Weights of a small GPT-style language model, trained from scratch on English Wikipedia: MLP 320 GeGLU, no biases in attention or MLP.
Each number is 500 + 40 x the weight over its row's rms, rounded and kept within 0 to 999. Layers, rows and columns count from 0. Numbers have three digits each. The size before them is the row's rms in percent of the matrix's.

# layer 5 attention query, 128x128, rms 0.0654, rows 127, columns 0-127
110:423431465517476494549431471560501487471577488525455453514497491502472561526499441568564518445513450510547480498534466492482446434431524508446505580439519516585535473453500531447511412482463537451456440501464599517463446504490587470488484486490499473518430474484532531460552448489473527460466498489502524511560507502485492452508505503501440480519534525526574470460477528475551580512528
# layer 5 attention key, 128x128, rms 0.0649, rows 127, columns 0-127
117:434432513482498518530502487454509516458519542610475503446509522547549564482494467548443499476480544575424556568488518491517500552553606479494473591459438488506459451477522476530514505445457487527487471491508457463485516529438555495524506523510469539594490471522522452458574468473524483581417476533535456489482542514494479522452464536553537572525529523467466507505513442445487545514503
# layer 5 attention value, 128x128, rms 0.0613, rows 64-117, columns 0-127
094:543468462525432517535505562463503496520531503517486509482557488577515476472396482457469473550514467559575584436475499517471419441426452478423510542484546449509557492455529417474494532497512498623538484545575476444494500512510470470517490533496506520488495523520444516501537497580478437502545496484489473516559523543506513500534501420555490515501463546486498522432495562451521443527511
104:471482504553564501444512436479526517471541521506492435461475444540538487546506481528506429575532491509498529572550572502511577490551447476477462519502509494430524493505602490517515432495492499459505450498557441526432516441498482521553528515496483570536538435576503469571531555523477537529463460463540531464398491474529445469523495541503385494537509495456458516514464488470509552471513
105:505523464501500508545464476515438467528536512570520473424563520469575547543472489550475382499507478550493548548510525489434488402492419446445527534476489463528477442502475444417497523544445554510463481485511395518489528533506504475505475473508502491587515534494528437490563492562511535551555491519494525532494520464477449466390533480528519506491505449470523557493496516513550509504567
104:515468531449494504568457506526471491487534510491415523547476540522476526519489466477535503506524516508520498401485512478487533432522469564480533536514567443513575524511541466445416541523500485524510492485456445495511485565504487532469471525502551412545390509462447482518502499483547487528478505457496524415459470425484447545543462448473488485512514583452455623473501531523441427494535
107:459479586518437563559575422497453423469515516552503459479527484559584547524521534475498494450570490487533575492500494523492507488416514452457478394445549516475521437466499545481469531542457504499511536543514515502515485517544492492616479509477464456513513517453559397485486558403466498464467481517531461483521501441463444514519475476486461500457468493498497508500451496491498455509462
115:454422485480485419507493558568476498573459572550443470478477548494487529534526567484511634476517481538456556504480465564472485568536517462521455493481557500589497505523493497492526513502550515510528517616548472492480514453476508556496560488564492521470486495495490437517516549449463495550532566496470494492512442493614498485494526532512514528505463482484525496516431525474577493559499
105:512513517420453468495472465493524528508504458509489522519513555514420512461528476476500465444526514469518490477497530514553557466481495537499410535487429519491465449539462487450469406499539495504497483478511476527556467511470500521533393463436484513399467492502512532370487468547463562456493521499463523507479445455465554445600495454457460519429455499505516521459530539462473567547558
101:532412526501498488450525488503504560553505528484501508459534506486494515539578492466505452505462501484473551364499493501554495477441521465491521464393530523409520472490493565561481442529381513503493498420415527465542509521524479506477467599512508496552528486524522527503483535496448528504460543432459474475491535551528485510549487444510575495448512442520479460497486544493451433484487
107:498483528466537400508533491509514489540484465500535486517482544516517453542561422480544467439540407554440494477509602509489595476530560525527473467482538448513577501398495466522533560523484517561431472523538559527450516478520480502461503502472529558471519513487540537529500460553507509500467507463532415527547477494590561466466494466544450506554457503470538519451482517519531434464485
109:480572517494518511499415472530467543506432467512486563531463529445479476471470424561490506466515589487491552496497565500510512499508494451470463534499523494468560482495506596507485474510484598464556520456551483523463570450482448505498464516488465531488524544441435573546511506506453434476469519487514584535473513509517520426440577515524539477543442525466482522498440505538555410563466
098:466496496527491492485553578499534502428515554491503442490531517465531487507549450486472506374498527557475460504464472528550522512496525460443471489517504469473460482490464582486494444509512543462443516468412542511505553467532449472544387491517528478495524540506463495449548557550475547458493557505486433530516524451457518486543416584530516587535507445506463462440413500545495495501512
103:514517496514530499554501418408473435535513467518493481498465469481451504485553401510517513481599434508518512583471601502518472518555469500533462454481481549510515518507586539482528504529476483463472468555505498543555472477489445529521536457531461513443473509498523485534500498452517512496560521489511487515497429476506469585418548524542568431491554480489522550506493442480554415446574
107:500518512485459444500457472448441507569514545504521445424552541524474529555510474506468439481546551471495547525530482483538518475487455458431462535506449486566506526547427508519586482520448525469550514500447509504554570551524461492564516517529528490500493655459587527520537479517456539464542480505552488495528515471475523538437470508547526530493514474493561494520464564453512561565452
098:503492459480493515454502548501523492437597475543404562559484511549545499509420508420519498503455438527489429456493474575439506510527530514502509483512500518460519491496567465544433523433516543512552496548482498441482492442520478447464465461443498533464457484509504472517480416518533506545477503502591464415509483517582435471486531439505474496472510509551518518492470572467427425518480
114:461449492553445541531532571496505492571475493496512450510508514466542479509549490543457401484514476539442525470521447502472480578510500437478540484465532539539487460471477418470483508514504435586534536597506512529445477530475528416432506483521481593492483556546561432463526547541466576538509502565537495533528470539483528519467504463541511533502560518553584472465477535499542517507521
096:563501480437522552475477465490583548483498514460479503537533531432466540491525490493430488412493574481516517495543495482490546500471475506468415543516447463501574489484497469538498492452496437479521494516505450451497476496486439503512502490538443440450490588361525566495476421537446453523494518583490495520545497472395519499549555524468495559472539535509476510481530469524460463548470
111:480463504446563494459465493419462497556475452498507517478508535524531472543530505503473559451492495531586437486523533503494376500512539569527495573483594565559515475479432510563487485485506452503505526493462489499504466492553485450521544525511547542458446562481450490473566547586517587560490439450493464493469486502477506516467467464489548509501494513491445486464494460516373503537493
106:538490528489546498454501514526544613506584486531475511476532486557486468495417534436500510456465421534485448570484525512489550449476481534508538486493477499502459495565427526478416429442508486522480487555440534503507464417459493487487426513478555553478508414552511495546484489450542473494490541524413508462480454521581513477479543480564495484523412483478533479431496490470477520501450
101:511496566461537544518491484538496556509484457516485513487481474530429604485543487484561556470546515520509478478467428479628484499466452513492441515548489495532481502517418543503414520460514522522460432520512486514518479539487548587523462527478393429485537465531531528517462455525468461473486529495436505562517456469487541505496564490508527482509516553499513480536558541604536583520511
106:488557477509526513448504537517478559544496548441510450468497492466486489525489506503441416497568506526425466494490505499480534539438384460440468467423524478471512508443565568527504493543522582480521506497490447477505516536487481466519500538477531480414523441481461505529483520486429447543475480542509506564464524461485523513492526523503546607500412447518443541454452566493429545466551
098:556451507496473528434463524450482396468502500544453527505485527441490486490584494536566441476471550469520427472503519509474456472518490382463483506461501425500519514428543443578537490480453532499489586495464482497537530519515445501504442515524496507495511547522502512558532483531519489515553540493532585509523467588502501494477412557572494546554529481511472519510466503412530486570505
104:587511508502456480539511462489538483474560465425596479515472528531548525463477491442531506446527561423523505542459503540526501505468483510511439470487557457487539483462465562474527522548529497511521492479504496525515580482514515469568476508485568362512424447478554561488504509503483506427540479584547510465609512492488544481518471528560519453563475498491480535492542478486425531504480
101:450522456522536483528572534564595454543482554527511489519484533536423494483504499476513573576515490496461555586493454573470531489488481537525465528417493560475465465523554547479545476482566557466525502470516489601501506573472488491450475443472495532466472411475538487495515503464484471492479474536560553537420497529524465480504532528462475478486518538482465586496504474501509525445599
105:486555557518501484537448425512445493474456482435539538543526488413455471519573460585482462541506530514439564495502541412563514442420485436485475524460537512490549471490432541543500526542452563513468501476540540465451460527549501459479454481519442492513545569482606521543535467481511477512501534493532490560518445524514490438532490495551536501484504521513547531493420427484522522486495
106:467562533580484541557484506578463555510537457506473498456510515445493517546541435506540434534498552427488487492519519436498478459512505500504534511555435464521484535443513435492532497475496519445525550494522459475541555488488490525509524464532632489482505568502505475535566524557524549453488466442529493438471551503511524550412517528554568501574536497517564515497497454432500407511509
097:464490500535532522488474629533510540426514487571452466501452459467491473500463451456475495564530555482491428473499500418462430509525532539515497535587516501458432486565508507510474495497550475542469513495468513485523475533492517439410479497572517460532471436466435595491522511541514522505485454446469484549418541451508461499511503497524485559409500490504452491528545560503443508469547
102:472472509477469444506524522511529470454467536451496516557525517477435512477487434524505524513454504405493476445511538411568484558549527452536516499458510499449460534548535497525451473527466492489562458434500529577587455524518506513495533481538460484416479494507513520502491531511402444425527491473508531503493461523463530499444468539445415472456571428562442506511510477515555464438434
104:561554444449492508451473467431587452472514463491549508549552494421449437442461485504489507517499475477445456571476494502468436533488432504498510500525552487571497554492457543578488519484475472438489515503458494469522524473456543466479458488539471599474479566514493544511472441532563498522489454488470452495505444453497503510538516509398527434477446464535442487539486545506419535487444
098:520485445489524457547577466511537509540516545501453547504500537518531534430450471584545449501504455459561469440545456516492503392481505466447443485473622504469601564469561429559556485483476548463501487547535541456423540460480479565527504506518491518541521493522495486496492472556497458461518527539537526521556451439498524510520525450481557487513570474493531508507503564511501515532512
123:553525420486503539504459557481577493508513497446478563535509451533468515418457552481475534495476502527527427490483488569508481494490512526567425503565468532555534477491520435510477496501491480493439422457531435456558428509445537579483476482400460462467502487502466496445439492506503441564422542537512514481588493518492511498535513488468504465480462512579434458530541555538489522526491
106:397517537528480507517544442537480456517518485519477510444517528437544492448553502529532528461540556454527601528484576482473528477398497431514493479479504574491539478486519458490546577500462562452526538478545454458438414457497509560445542548489526454548445500463460503518525529500449539503517486517491455491471564460529486502464546430526582474533523516488554570471468453485505471507492
108:479488532451468487452466541468495517497563467488409510459571534491582518595473492500476478512509521497458498446522385516475533507459493436509502512473472511411482515480465447517581430491519567442538468422525480490453570458503491482535466453486487522539463514497551487529543502529509450523527444491501478482477430493403521464473566473526525470556561529483584523479478536446533494533549
106:492585490481515526502469491545462519498471495545544554531534543501507567482445505462550559489510553465514561531449523468475483520513506500545504391438540502487527503507466501501518511553498538531441573468501486472468575508486506492447433497447573547470444479452508611554520480557482417466496495530518498542479518496554536507464593485513454483559476479412487496498512498521451394562473
105:502540486522438466461588515477510514543435461512537456384461504519486532472499495515408436502505478459530519486468466500517408473494459435510523546471449539484514493481463501525565489569599536434500532481497514430518600507520534550441509521516461571512493479499485486500442509439504458452529513453483525468516468446462490572494539528487475482509420549554556415482542477503516527492510
099:429448444533464517529597467430474450516513486503493489462544541454447538458533499487476523556520486449569526490560432479530363487530465426495498569475500519565514517477507528441563507485428473486510528455461505483514509543520501472467516468523510442474501570476433482516510519459516481442409548483525453440497497508521506549506477478438547528481498442478486451463426512491453456467551
099:525486496457508456568471597470516428511399454458467536505499533478474547468491496465445592486504546540478513524534500430447543505543544468441492535501510517507543525490473443478505573506421513471525510508543460492459433455570422529499484450486522524535531543490495536516499500459397490448475535514564452513566423508488464497423495498467470561532498469492496540549536435534521440481487
115:512483536525543439518518485558501490452477523507485437530463450563461422490493580503483549438503448609534460566485462542456472505460480529512464507526514463481469497522450534562410529519504447437488438503501509511478526495523456446539513532478413470461538474444589436509515495485504514562460504517503480556502474465536445511498422487505428443460504527554498542529535398531498553520494
103:552498526497506426467490545476472524501544502592501487531479506550495425511478420533537494503455455542480444429459485465474495444503498471480499557495515566450554443463477440516484476478450533436477501448556526511424473516489456575426486522456562525439589464489560468518533527491522569563491510484518526502578525556566489446492494412494513465535514515567553487494465490542517443483494
110:525536467404528447528466464552548556548427474445498502441499536456541477435478512515426487505479499528564412485537443509470429468508458515482429542531541488587565505495467448477585517547534507432502484488556465421480499473456492502412496461458511493442472508449464456446538597488450521499474502556522533469521428477501483496508481467533543502510525489538509542497477514544507533472501
100:514503536508484429515563545501483457385547447505475534566491443511429476466508434592452456413514542480533488482513506473551537531522490473479492436446489539431519496611511528508423476490414505493544504500582529486478476484508474468419476471505444484443571499427502528508515522478531530449548509450537560452487474489465488540589479518527476514495477482456493502506513457516501462509499
105:502436434431524492483500473480573573555485523459444489460430526511482503463454489487510509418459534456498490545485470513473477441530454559496436533518503519580476555507449534498513511517565413516520440508529418505550540472516485488529423482514448497491512466489391486514546539509555524435505505490476459536490461479451537489580520520453485453428481479555517454530524533467570566507543
110:493528547518559560478497410515506505515542478542484532407560502504484515486470430516425461439471522449546491553502509495515460511442539474491492470511524415486533536505494487495576489483454532457514467500460521519465565489535536447500501562527497552489486562523536556484498534477526414448437452463488509441515498423485516488481551544538628446513529507537519496527486535384462517482446
091:569542465485514553514453482415431592510510519505504493452536545515503480505434416478494484481516469536521577425452458457456532462493531412475519498502492507507558470442459464504512499448438511489488537532530529455476496511440562578477490485527488534491639467529534540453520490433519448480505501530531495499527500572525480496494490454523544485517414588492536545529531484555519455513503
097:484488475464435483506479565442445431498529551541451460570558503443536445420479540536500509500509440527506452534556461461500519534499493443506509512483455479495547467462540518495430534514525554444507540523523420486506496509522470564501575478489568540442483513513461428473507481506504596579458485437556493512564537479525450554508460432501518558475527549477574560505510549535532483485464
100:524526522547539524557522488558486525463519534462564502496455449498449507459484534502536466484576487523536473468549474427560522546480444472437497515475485549465442463479574521432499527555515516505507551548451473545520510501487442528545485475429521509466536487505558448479513498413435500428542501504552404514560524472523449583470443588448499511506527419508549503486550462534499548534477
104:519542498497507441530523473532488527488484542506600483469506518511534542532520513489546481521491521528475508556477520487486539444486514560466419456504424550469526513511484512513515419544519572396508502521479463582515524512446514491544559494468442529524512530502536592444482537427574434569543501524483506521493496409446511508549504519455533410491508548592455537501554521501534545494440
088:401448509494594530516592518492546439550441509496522472474504508494434485553577491487445466458520475463489513533521468508471507542562446531533473559410459432567548500523468581399518542463548518548509444519466499454468496506484506515484437524510571516465460505500461532425490548533529566508464541454432486464512471506522520532501520543459562547499495454486549497492552505522495505490482
101:517446488545532399447496536439525492518482531499474522516503494519522490405521565495550530534470447503493480537455403507476487573554493549531495547518540460474435466481498510484493487436475461517486525453504489543504458561412545463517432478453504485494539492500477501608506521496479495533494501530527536511506468537517482492476384477477454557471390467509439538401468514486480541551464
091:502525420472464494535546521509496480444605436458463497508441493473482453551501507494476486482507437493624440457484443533477554547465481484463485544527501465521618518454535510465495507520515535477530483478487456539483463511494475507505478433523580482515484479462555485607451515471478512504449526483544468422455519517500430561462537496491497429554446515482477492512443453495495448580515
100:467362445532534566563486549467507486500519492574429539536505444488510533506469496467499574545539512501531484532465560493516502465456478537548460503518474466459504522514531510492522547534546442465521465451513450486461468514549460529534518499460445496487454491385499436495480539443493548510492414468502462507506545502420436507490523459484425392469504561542495484464507541535506521512446
113:484531531585486469459450475467409443469576461499458534489517547425504511531520502574494465506463544472469464536491540428539524526515544433470482525490446498486536463439555452449504469502471550464508539436515544509507505497523480428556561469591490572574496549492504560494517485559529563517526428468479504519496464551481460491450516551563525533544491449455526563527508536452509445481495
093:572525455533495519609496530542482552459525501491572530493510483503508501508471499500516547480507482540499533587463482504467575554489464440500428502429486439497496550500459424490458526490522543551462501485470454490442510548478502465499507511468398538481534488478532531476587546494495473565520535589458432580555454487498540416528464493527506546474515488482483572487490484394484530526483
103:532507506583438503575481501568485444482590485546487456534556525480500451565468542541552509528540459492439465517428397504457518440499462471497593526500525497563512459473501479498457540498474546464466488479545527465478509472527458498490560552511589463541486514518545482497564450506447568478533537524530498518506513451542469499452503467481520519551451423467530547543482468589551496525530
111:447534546513498516491456455498411479519470532474455476474516621492530531519591450575510460501485529497539457482491496476510563512467578464482535532529478465510495504524534409460556503438498579490523553488501524473471510499514421573566470511517548477541504538524507442505520434568460495450500471526497533506534526565477477485468495520499562560522529490407521435585485503470518435541537
# layer 5 attention output (transposed), 128x128, rms 0.0934, rows 64-116, columns 0-127
108:482617473468580424530488501509457481477500544526474549487483590457478473485513515515560518494451559465457432509482495449546466478465444473580497475519448489507494562533596599542491481571487500479447534440458508476481451426529524489473458500475532466516525471492486436497472516518431577555529471447506457540477498433522440481487541535458495510404499510505517516541504521465507529487482
118:456548513458442455525483536519496462473507461497532609550555543501443496455500546516504502473367510489514452471457469535458521517424452602438503485483451480475541510448386488496540503526494512483512576473560432563526533535506417510500466421512464453459518527489513492525464564508504547478480558509557431474535492472473500521506482475491534559522524550529520489476514495461540465495519
082:443525525500482515502506544510509531525491565546560524559505490515493452488508528494574537514432589490510497517423509524538523488482489512510497491507362515491551617458430521540546517477515494506503493418442505516439425492508497504500466434488503492460516488477491454492430507531505638497577454421469426505519511456547493491526506475459540506398516504533491499521486523511500458487523
107:544492423454503456450549473478502500533504507516502461413553507489460471528502585514479516439551454473527468491463526467471532510533518485512547549508546515499530506487574553518555458506460552481496448532534583470487489492483448464554538528544494502502544501420542503539515423442458443526503535570491547516504483462435515514494612536584552522535502519474539419502518546453541577513431
106:497493526522527540491483564517468473474520560492528519520502540562481521513612478521550487512509544533474449512456528487515508446532506499484472571532434552518485585476521504551519428543564482465522520458527540527517473491486462511485412434453464487439460481453480546537477438514490577572523429436482459461452476489535526509606524542459575522450526517472473489532471478419507431452526
116:516545539478536464490456515507481493425470485494508532496480496500532517525454470539483486513590458477513475391577596483603486531537479506554452503518495492443475495461496463510490579512521523499434482523482524504492444500584472507493526513492524441538436564482432605432500455601512429499488509489575560509503478522479492481458495466476462488518509474452495522519541551505470470573425
108:587501487540454499485520500491524554528503565550441491513454451528544498515491469487507572514507526525543503555537446590476517468478439450497529556582519513495505504497426517493494470501471517431509528531493574494451574487539557554506489565499495471476507422472601501527558459454523469555459527513505483460588582479468560490566519532517543506509545457440579521495439501551476519474493
105:503512503602447537517490510489462437555539547497450443457490496542477516513483482496479553518571451546541494560527517569514466461537586434487492520486558502537459459468488485469465464490474540492502521520599521495520460508568553508504457462489543567490451478529489557509608468502514529559445407577490509492485499506500519528456517497538510525448468559524519535394515410471489526482490
119:486518514556478478472467490486560557520499555591511550488473486500493536486465476544479536457457569428529452473499513481520490493521416479492467499508475490494442503485468561491518486429533516490530498415436458574460449476548484489505490473546454451544465482589463484528408507463545508528516433467585533515387553539480486463439510485463529506457519455502430432409513494493524488476514
106:440536508558480506495453479519541511584530608613500438499574496498528466537467506532524470496433526480541485473475462527524529498491447560469487520383440483526547505395416474463488480497518522533521507491467469557453497495537498488485446497529463496513516428480462452511509509485557609522568470472511423513536474482496498492501440477451530468445502553498525500536460500503478459534542
089:494531476601407537523478494497489541508497518549531481536508457553480521482487531434599576523416598520485515513519510536476500442490542472485491496500449551478556555512414458529515487480503465474520499506506473572482465519528565507540520447499449530529486431461446427439462465528529583475539489457458494515500504511568492487551558489445534508405498494497549500453490467513529420522514
099:465487544522506480417515575523511516499499624532460542554482525519476457510511469519518460431454508531489453498481508508468556543431475533456514533538437479530480542502436439535564494453574484475547460416451495503411500495484483518556482482451439475477499552547539523492461495444568580453577410498508477459481506545527486474575473474467512492489483550460450484514519536513455461496476
088:461501512542487543510465549483512533509491572556501495533497473515500490491539470457613537555444545550540501548444485516518504464492496493480515523483397526481517588453410486532504459495508516478479477405472505508448425486508529491473460418485503523456492472509487464486463484516503637531567446454456421498535503531554500483558467461460508483417539497512500490496495478545498401479535
092:510505475448530465503538500489413472497474456446501506433433535449487557514486546551458531479515477466486491497549472467479454514552468487529481547491605509530486428538599522484452483500482509517434511558530518501500513561505449505526561498577524479503450577514487542510599553493481386505458546576554531548460491501426490492467535511528502508575511518493487517515538511429500562531461
103:511532527492489509522509490519514492435477491505546543539480465527481489502489528437538561532487571509481501478472517495556495498495436520556493474563355505481528561534481559528516524504523498491408479433466467524471430476508498510533473465447489483495504504495425486434381516531477567478564408420519411492509533461529497467556520459429516478435510489495506509498553485541496407487521
097:453558494569496543503517475492517615520477556600472418470537531503551478493514492459545510562447514525511537514431469531516500505445466460492554542497438522485540536485407492517492471491498563460479508480483533486425505493462545520457488542472500530485483467528559440471600467448494554546586533458503425509482483456532484511553454559514527456449561483485596513531505487506485488498526
129:545545471566500494497512526458454525481541409527497500504492551516519474494429535443581529527444495454449534457495535520499489444558479415524500478456547444538377523569469503495510451496442512456449480561503486548457480502474511482538470527500512496506503499461530493499400474399484496487561459544522460464510483512514525500485568470477445525472548511521478434482438396562505531482534
092:496466483443476449524504527476446450481518469470457548492482511486524544485474518547430485502514480453487551507602499515480445516511514487517463492556630479489493446498572437470480562436467448520476511563559520473491517565520498545500557546516538494484476519513480559502584540500461434527386547536526546505480593542439478498443527536488472525570481482522473508461491498503475589503488
092:519489471517474472483501463484535509513536459449439446497473522484577488495497467519380446488547461521457527485554519488430463527458524455477551531535565488467510444540530428494545528455476500462515488549484539517515556526511557490511564600538496516514506438447529556519565452524477404515464546561466584507515545487468504504479455566544520477569448507458520578508471551529446531501485
114:456556521532448493570499494520501387509577546583551524502550511499534483511538511452543525457394552473525468495513442553544531401520524513513473527518455546531534512495522456506473462523529514426546528492555563524524466509548495530529471438518514486483470470520476433473509481569514516422439500459515494496519456462541557507496454467481521501427485531438585485490562501464542449516450
082:447527527528489546505517506521514552530440575546522480521525494481458491502485489512590579516391563528537508519470485492526485510479501544483503498440398491500548575508396512504505484506521489478483476432473478506442458488502540496512510456479526540476483504506442408487475528508517649512599443479476429525493489469546502463540501469472492500435562509542507537487517499495512427493560
112:449497459518516476491451514485546482504450521545499517503511487475497563490574443514453450495489519509482465510584412455474431553505463494489479543529557524488465545552549472516500479503500463475590446498498553458580493526454519409434513538456500486538513415474512443589572438475499443551475565514500545512446518496540526467571488521515474452521466451462510479489456480455573529432474
111:515497547499480509473473456512469428498545500456550543537527456476480518547513478516504469414497447450493409501516516512467588525504487603488531533572480496428497478461492524493464503546499511430543473565515490475525524479491409489522512505537489451561564512505567473528472501528500429436448559521529490432553516472485573532501457492490560524550490491445554474592519543459500481551411
089:471494536555489509491483499502562514549502581560482483526515478574514466523511466503558504503435546458534501499423471533500514487502473541454498503490364505503487592458415514490527461484532494485518522438466475536448494456516481496492437472522454518457509445515478429527446515465510618513555429454483458490487509493534511462536466477457524507419497502558498506498506500502453355487525
090:459472468489490510509483503500498498563478550549527494520510478515490434492479558447571560517470530539543491528460508504552504471480512550499508483426396501520559572474438517522519479501486545494493473459430470512409444538472492496504508459462478496479507540507485463506404500504531654491539442467495424510549474500548508481526507453448483483410559518541464493484540506575512405497547
111:557463496464465492475499434492511471510581409444530505460550469530446451499451605425479561471525441505487492519541504469503550397472513479533515488500589488510534485513572501466506518512469505510499499516531525458556543473539509549543470505485480533533536492490562552451501496456452472397475537557473546496571487605481511549440528534490474456497444510508547507486510483497577508562505
109:572416548550493601425487453548547544552483529523506493481517438520428534572514418454573508432530510567568506551538497537429507510477489488476533532407524527554564474469468534441515510519518479460447477483505514489471523442462480494529453534473456525480553498575495494448534502508544575525499416496443454462500462559479514523530516493487464465495456556513534535497504464495493491494514
098:511469520540486536463547524501476475485555456478455520468465510479530548497506500498483446534525475505521550514518432512479448521504559437530508473449600489538412432586550447475472516480481495538499487489508490478543562522493538456555541551523540500541508511527556504540591570456494427418491602568537549497521509542467497527500461499555490520637468539507497490534517477462469548508515
103:484576494506524531485538521529459515535564556526476501542446530421538515518556499536535563554407577505513491483437492505508483548517504511561553521464446520507502534456420559481462430566488540476445532446431444519499408526556544470481489517543523510494554446483501427531494505527466604484530529464505457559499509449469436471503516490509540478456496502525556562528512536498444516543489
088:533508488481530441506505463493473496480474455442462470445447525438527535517493512508416445485570486491478520494534472500453475548523500458504510500532588492501464426574592484497463514507491484495504525585477518466532556510478502479492545591516505493525495498484549523507561515496485337510449562532530572536473503482460508485473472545566496504614480487434518490509497512476484593493447
096:472524483514489492494461538490456493577509543547528485507513549595512415507469531478523491502491520483510462453445538492551519475517483559509451512517410498520486586422417532507513494549541551473521524459435486481480426509546474500447423474486431470493536442459509512563410419486498594500522436453477475498504454474538497510508483473462515490378540513537461491495503507489480429529495
084:458538498482475508505474497498519532499474553560552510567506478507466480491521506475597552532415555498507500536473518532555486470492481526484489538459371529494540568431446521521479490512495544477453518432475466509461444531505524495469444432495507502461498515478473432517470523534508638521580493432497391539508493458516496479527503474465521472386541493537518538507490500531496423502506
119:429450526535521509483412469538517483570549532583549438430542428500551450483475503505461432474501479447551464494523448455567517443541482548497415552431519528496531502456553529463460489473559481505529432452465517448536464495554527453463446530524527493555512485506443434554512512452542558524535473450538493484483543526474514492461441487481534504450495468540478528534465505476523565512547
112:566458524542503526544470494463465431473547501479456547589492506516558520494534497455453474569494496538484516515582520499606585454464540507578548427501504521492504481464565510527405507527488472542479573462485530545559453498510605511413445500454550513532531519523521546465532470554501517507505492523446525570553518541443508542531518509506512446459510536473466527479486523545472490539503
105:525536503620508526463512509520434485486535508511450476474485491528504473503543528478582515489531504558527493499432539505496528448511577493513531483463447475502459585543472485538430456540504545503535497482462541495511473476433516484547468468490554551558547516494544499477412476448513567504582414444442498454536425531553518525516550464511486587433530557487523496520568483481476468566476
100:507485562571547501466481457526529563525409525568544482483507505511531485494516470546542472505437524475524489461470509465508528510524429537455492516425401506461528560502414562523493512502591491488459492468419521541453510455429505496481459531491475497557474525512527460456460521485531511517612447426518489541431435478504507479535484507483542478429598484496529446532467558479503505488486
094:522489500439552477513511490464493471478504439434499522497460538489526517523515447534465430484506483459396480440527538508419492522504463478487534516547569513442398411541563482503570485493479441481517517577538497523536570491484478510496536530555467515493491513526519545499543509473513352500461553522525579506467521481499514507483538534534532527597474445469495435500443531457467488486475
118:468520495451508530530536456513497487566517492508442512481418560449482547537495521536462536499469595443479540514498487496463489579593513493473488482458473474522461449486455492481527470482488482548499579529470411556439483487583528468508534509562443561500457509471482447473468591520470442508444459558507504575462557450447500478441530507562566499505486522589475467442502518496497502528482
103:595525483537509475523510480509487487505517492471483485528429520479540496500543472490492504526460521435504549423523465543508549541538456466525549496479478515477404482534521509496467491544484516478444552559461518507505472524498473458440483573488522528523524516541561469515534524454497365504481610451575549568506458455470517463514501490553498487524493437406543417479497503557451560552440
105:537487474460515522525447508509540524579474524514431484453459512517507545555504510488500548480503463511502542516549431503443546522482452543492494535536558511551516478478500489487492443463551451553442535523518430535473601494571463530499493498533398542476484476510468549474585526468481449514441440582489533528514495539390461499539488555480550495477423561486556526482452492441463456545491
100:576525488505488436476479508485531527421521479448459528544502502473516521455499502533467447516560429506476513489579487524437568525456486457498525505537570498467461457553514451517489518540445505499465484531525542487519534524498526525508541563474533464521510512480587563508583564483491415504501639527532576477549463529503508496529492524554468485552466452407570487491477529544473565532470
112:457479479535467510476448525454455469510565547537467506564521496505503478461513497463566498581435511575545494505470537528509540463451510486480530476470407504566492518464522446478408439510451519483502501429482444489512461540480520497471436454528508488453529451552496512567516505464525678549530509511489414530541497545509500487495482491513455453471514514498435492456500480580510485491550
094:461499486523527462552489459507504421431487486521428494442451561422551514545493537565368472537527506475451493531496523460581485511437562511533491446522431443463484440466553485526402501510515458553482510551447466486482541459511576470514491537530503522540481467449478507474473461513513494534479498490497520545508505449459480494404461544553515511547483535527386491485480493499467500498496
095:520517524457545560490543496540508509555514552548568548469425511506459504561493525534586534514459603467504519475436484466512494484550494463491538504425422531540483594508454530513556490495527514496482536456464517537393488503533478544537506431502476476439482565476497490449411546539448545482551448443497455532491476487502509485576502469487543524485537557483495437567492493480482446533504
106:514448498505548505555536520488457408487461482466507507533508529493555465437593458547420481487477504513460474496484456500391500500483506564494515535515498571480531494559424470546566475462546505461570419538503584574518496489435464513541596528520459516531473512501447504469468499539512440486456483459481586484481462464560531476570473509503485553527481498469531538527525548502494434483496
105:490479503459471591484481482453496456464544512492502476580509463463534496474564442535463422515474459498529466543460427545498563514524489474492503528521510522494447395432527456514536501467498465505548505529547498462472480466550457492425491531498498511481452475537563518564565490520505458488441584556561536481540526515504517530529400519543577494595438459458515430482470498512519469452470
102:548518534594432481434434538468488501481563470517479469495494499517519467478465514480483531510548447548494492434515625534527547436438555459540500459581485480487453539513452453515480534495496543481512494490463523533512530507521508519585538498535514484622579491542534552460445404518549450521526522470496564470524445513483510532477527457463470531481547518442512468460541542546512521517514
092:586543495469495516533541459502446485474457401441526488452493498462450589522490496545470525456513505471500501499542484499435444495550531483522496517501607447450495469533535488492483519487513445515468500608585489493570527446554457496508572535510570505469467481491494479466523530504476391504410554530510571484524523497485530496447525464540483548588523496478520475504510484444510556529458
091:473533430507513455536519489507430426505459485531503510437520568435495507535534538565460494445495474485493472493509475468472511550522494543506530524488537511499499451527521449507461491455471501534537484567468528488493491544390438470537595525516474491543494577455519519510517513413570451515487492528610597531486485444461533495513506489514575520526522536457525455494558533442464550547413
091:513506453460575443465491478491480494503539432434520474464510585524416486511500518497457397473548479508420496476533498519444522530550480463486518528485571522527460474545588454533527489562510528518489534517518506498549534506490423514461449551495450467500495527473573592526561553468467353532461599530492499508480490484490483542526470543545494468555513496453506494519490505477494492526475
089:448508505477476537508502503500555552539454561576533494541520474527462478496499523483603553517423537495538507509446490512536497487505485536495496471432407495538546593480415517505529496465504505518491490421464475511428470484503508509495484441488490507464506513483457424488435510498527658477579446463463414518516488493537494491527489471458497497401524525561494520512488503522503426494547
106:431562520436543457516470451503546489438441501560520503524512508486491447514496453512528457492421542426510440443440508513515499466451453501463496512581391522448464491554532530561499511522550447449491504472495513483475530433526485524481483544556493465501496439536474444486510476537543530505507559459560517497481541419594497457499465502553459482499503399502475554513488557495486414481482
096:419498493451486536523545520550526512574484522556535532502466497527504496502535495490546524494504619502524511466453515479544453534513532528525499485490407504486505608486434545491573512492509493547507491426428487495485451525486539468541498437500462505505534498457459432494394486540475556440533441408422457557492519436512492494518514460448549495429526534548479482557480542468483464505507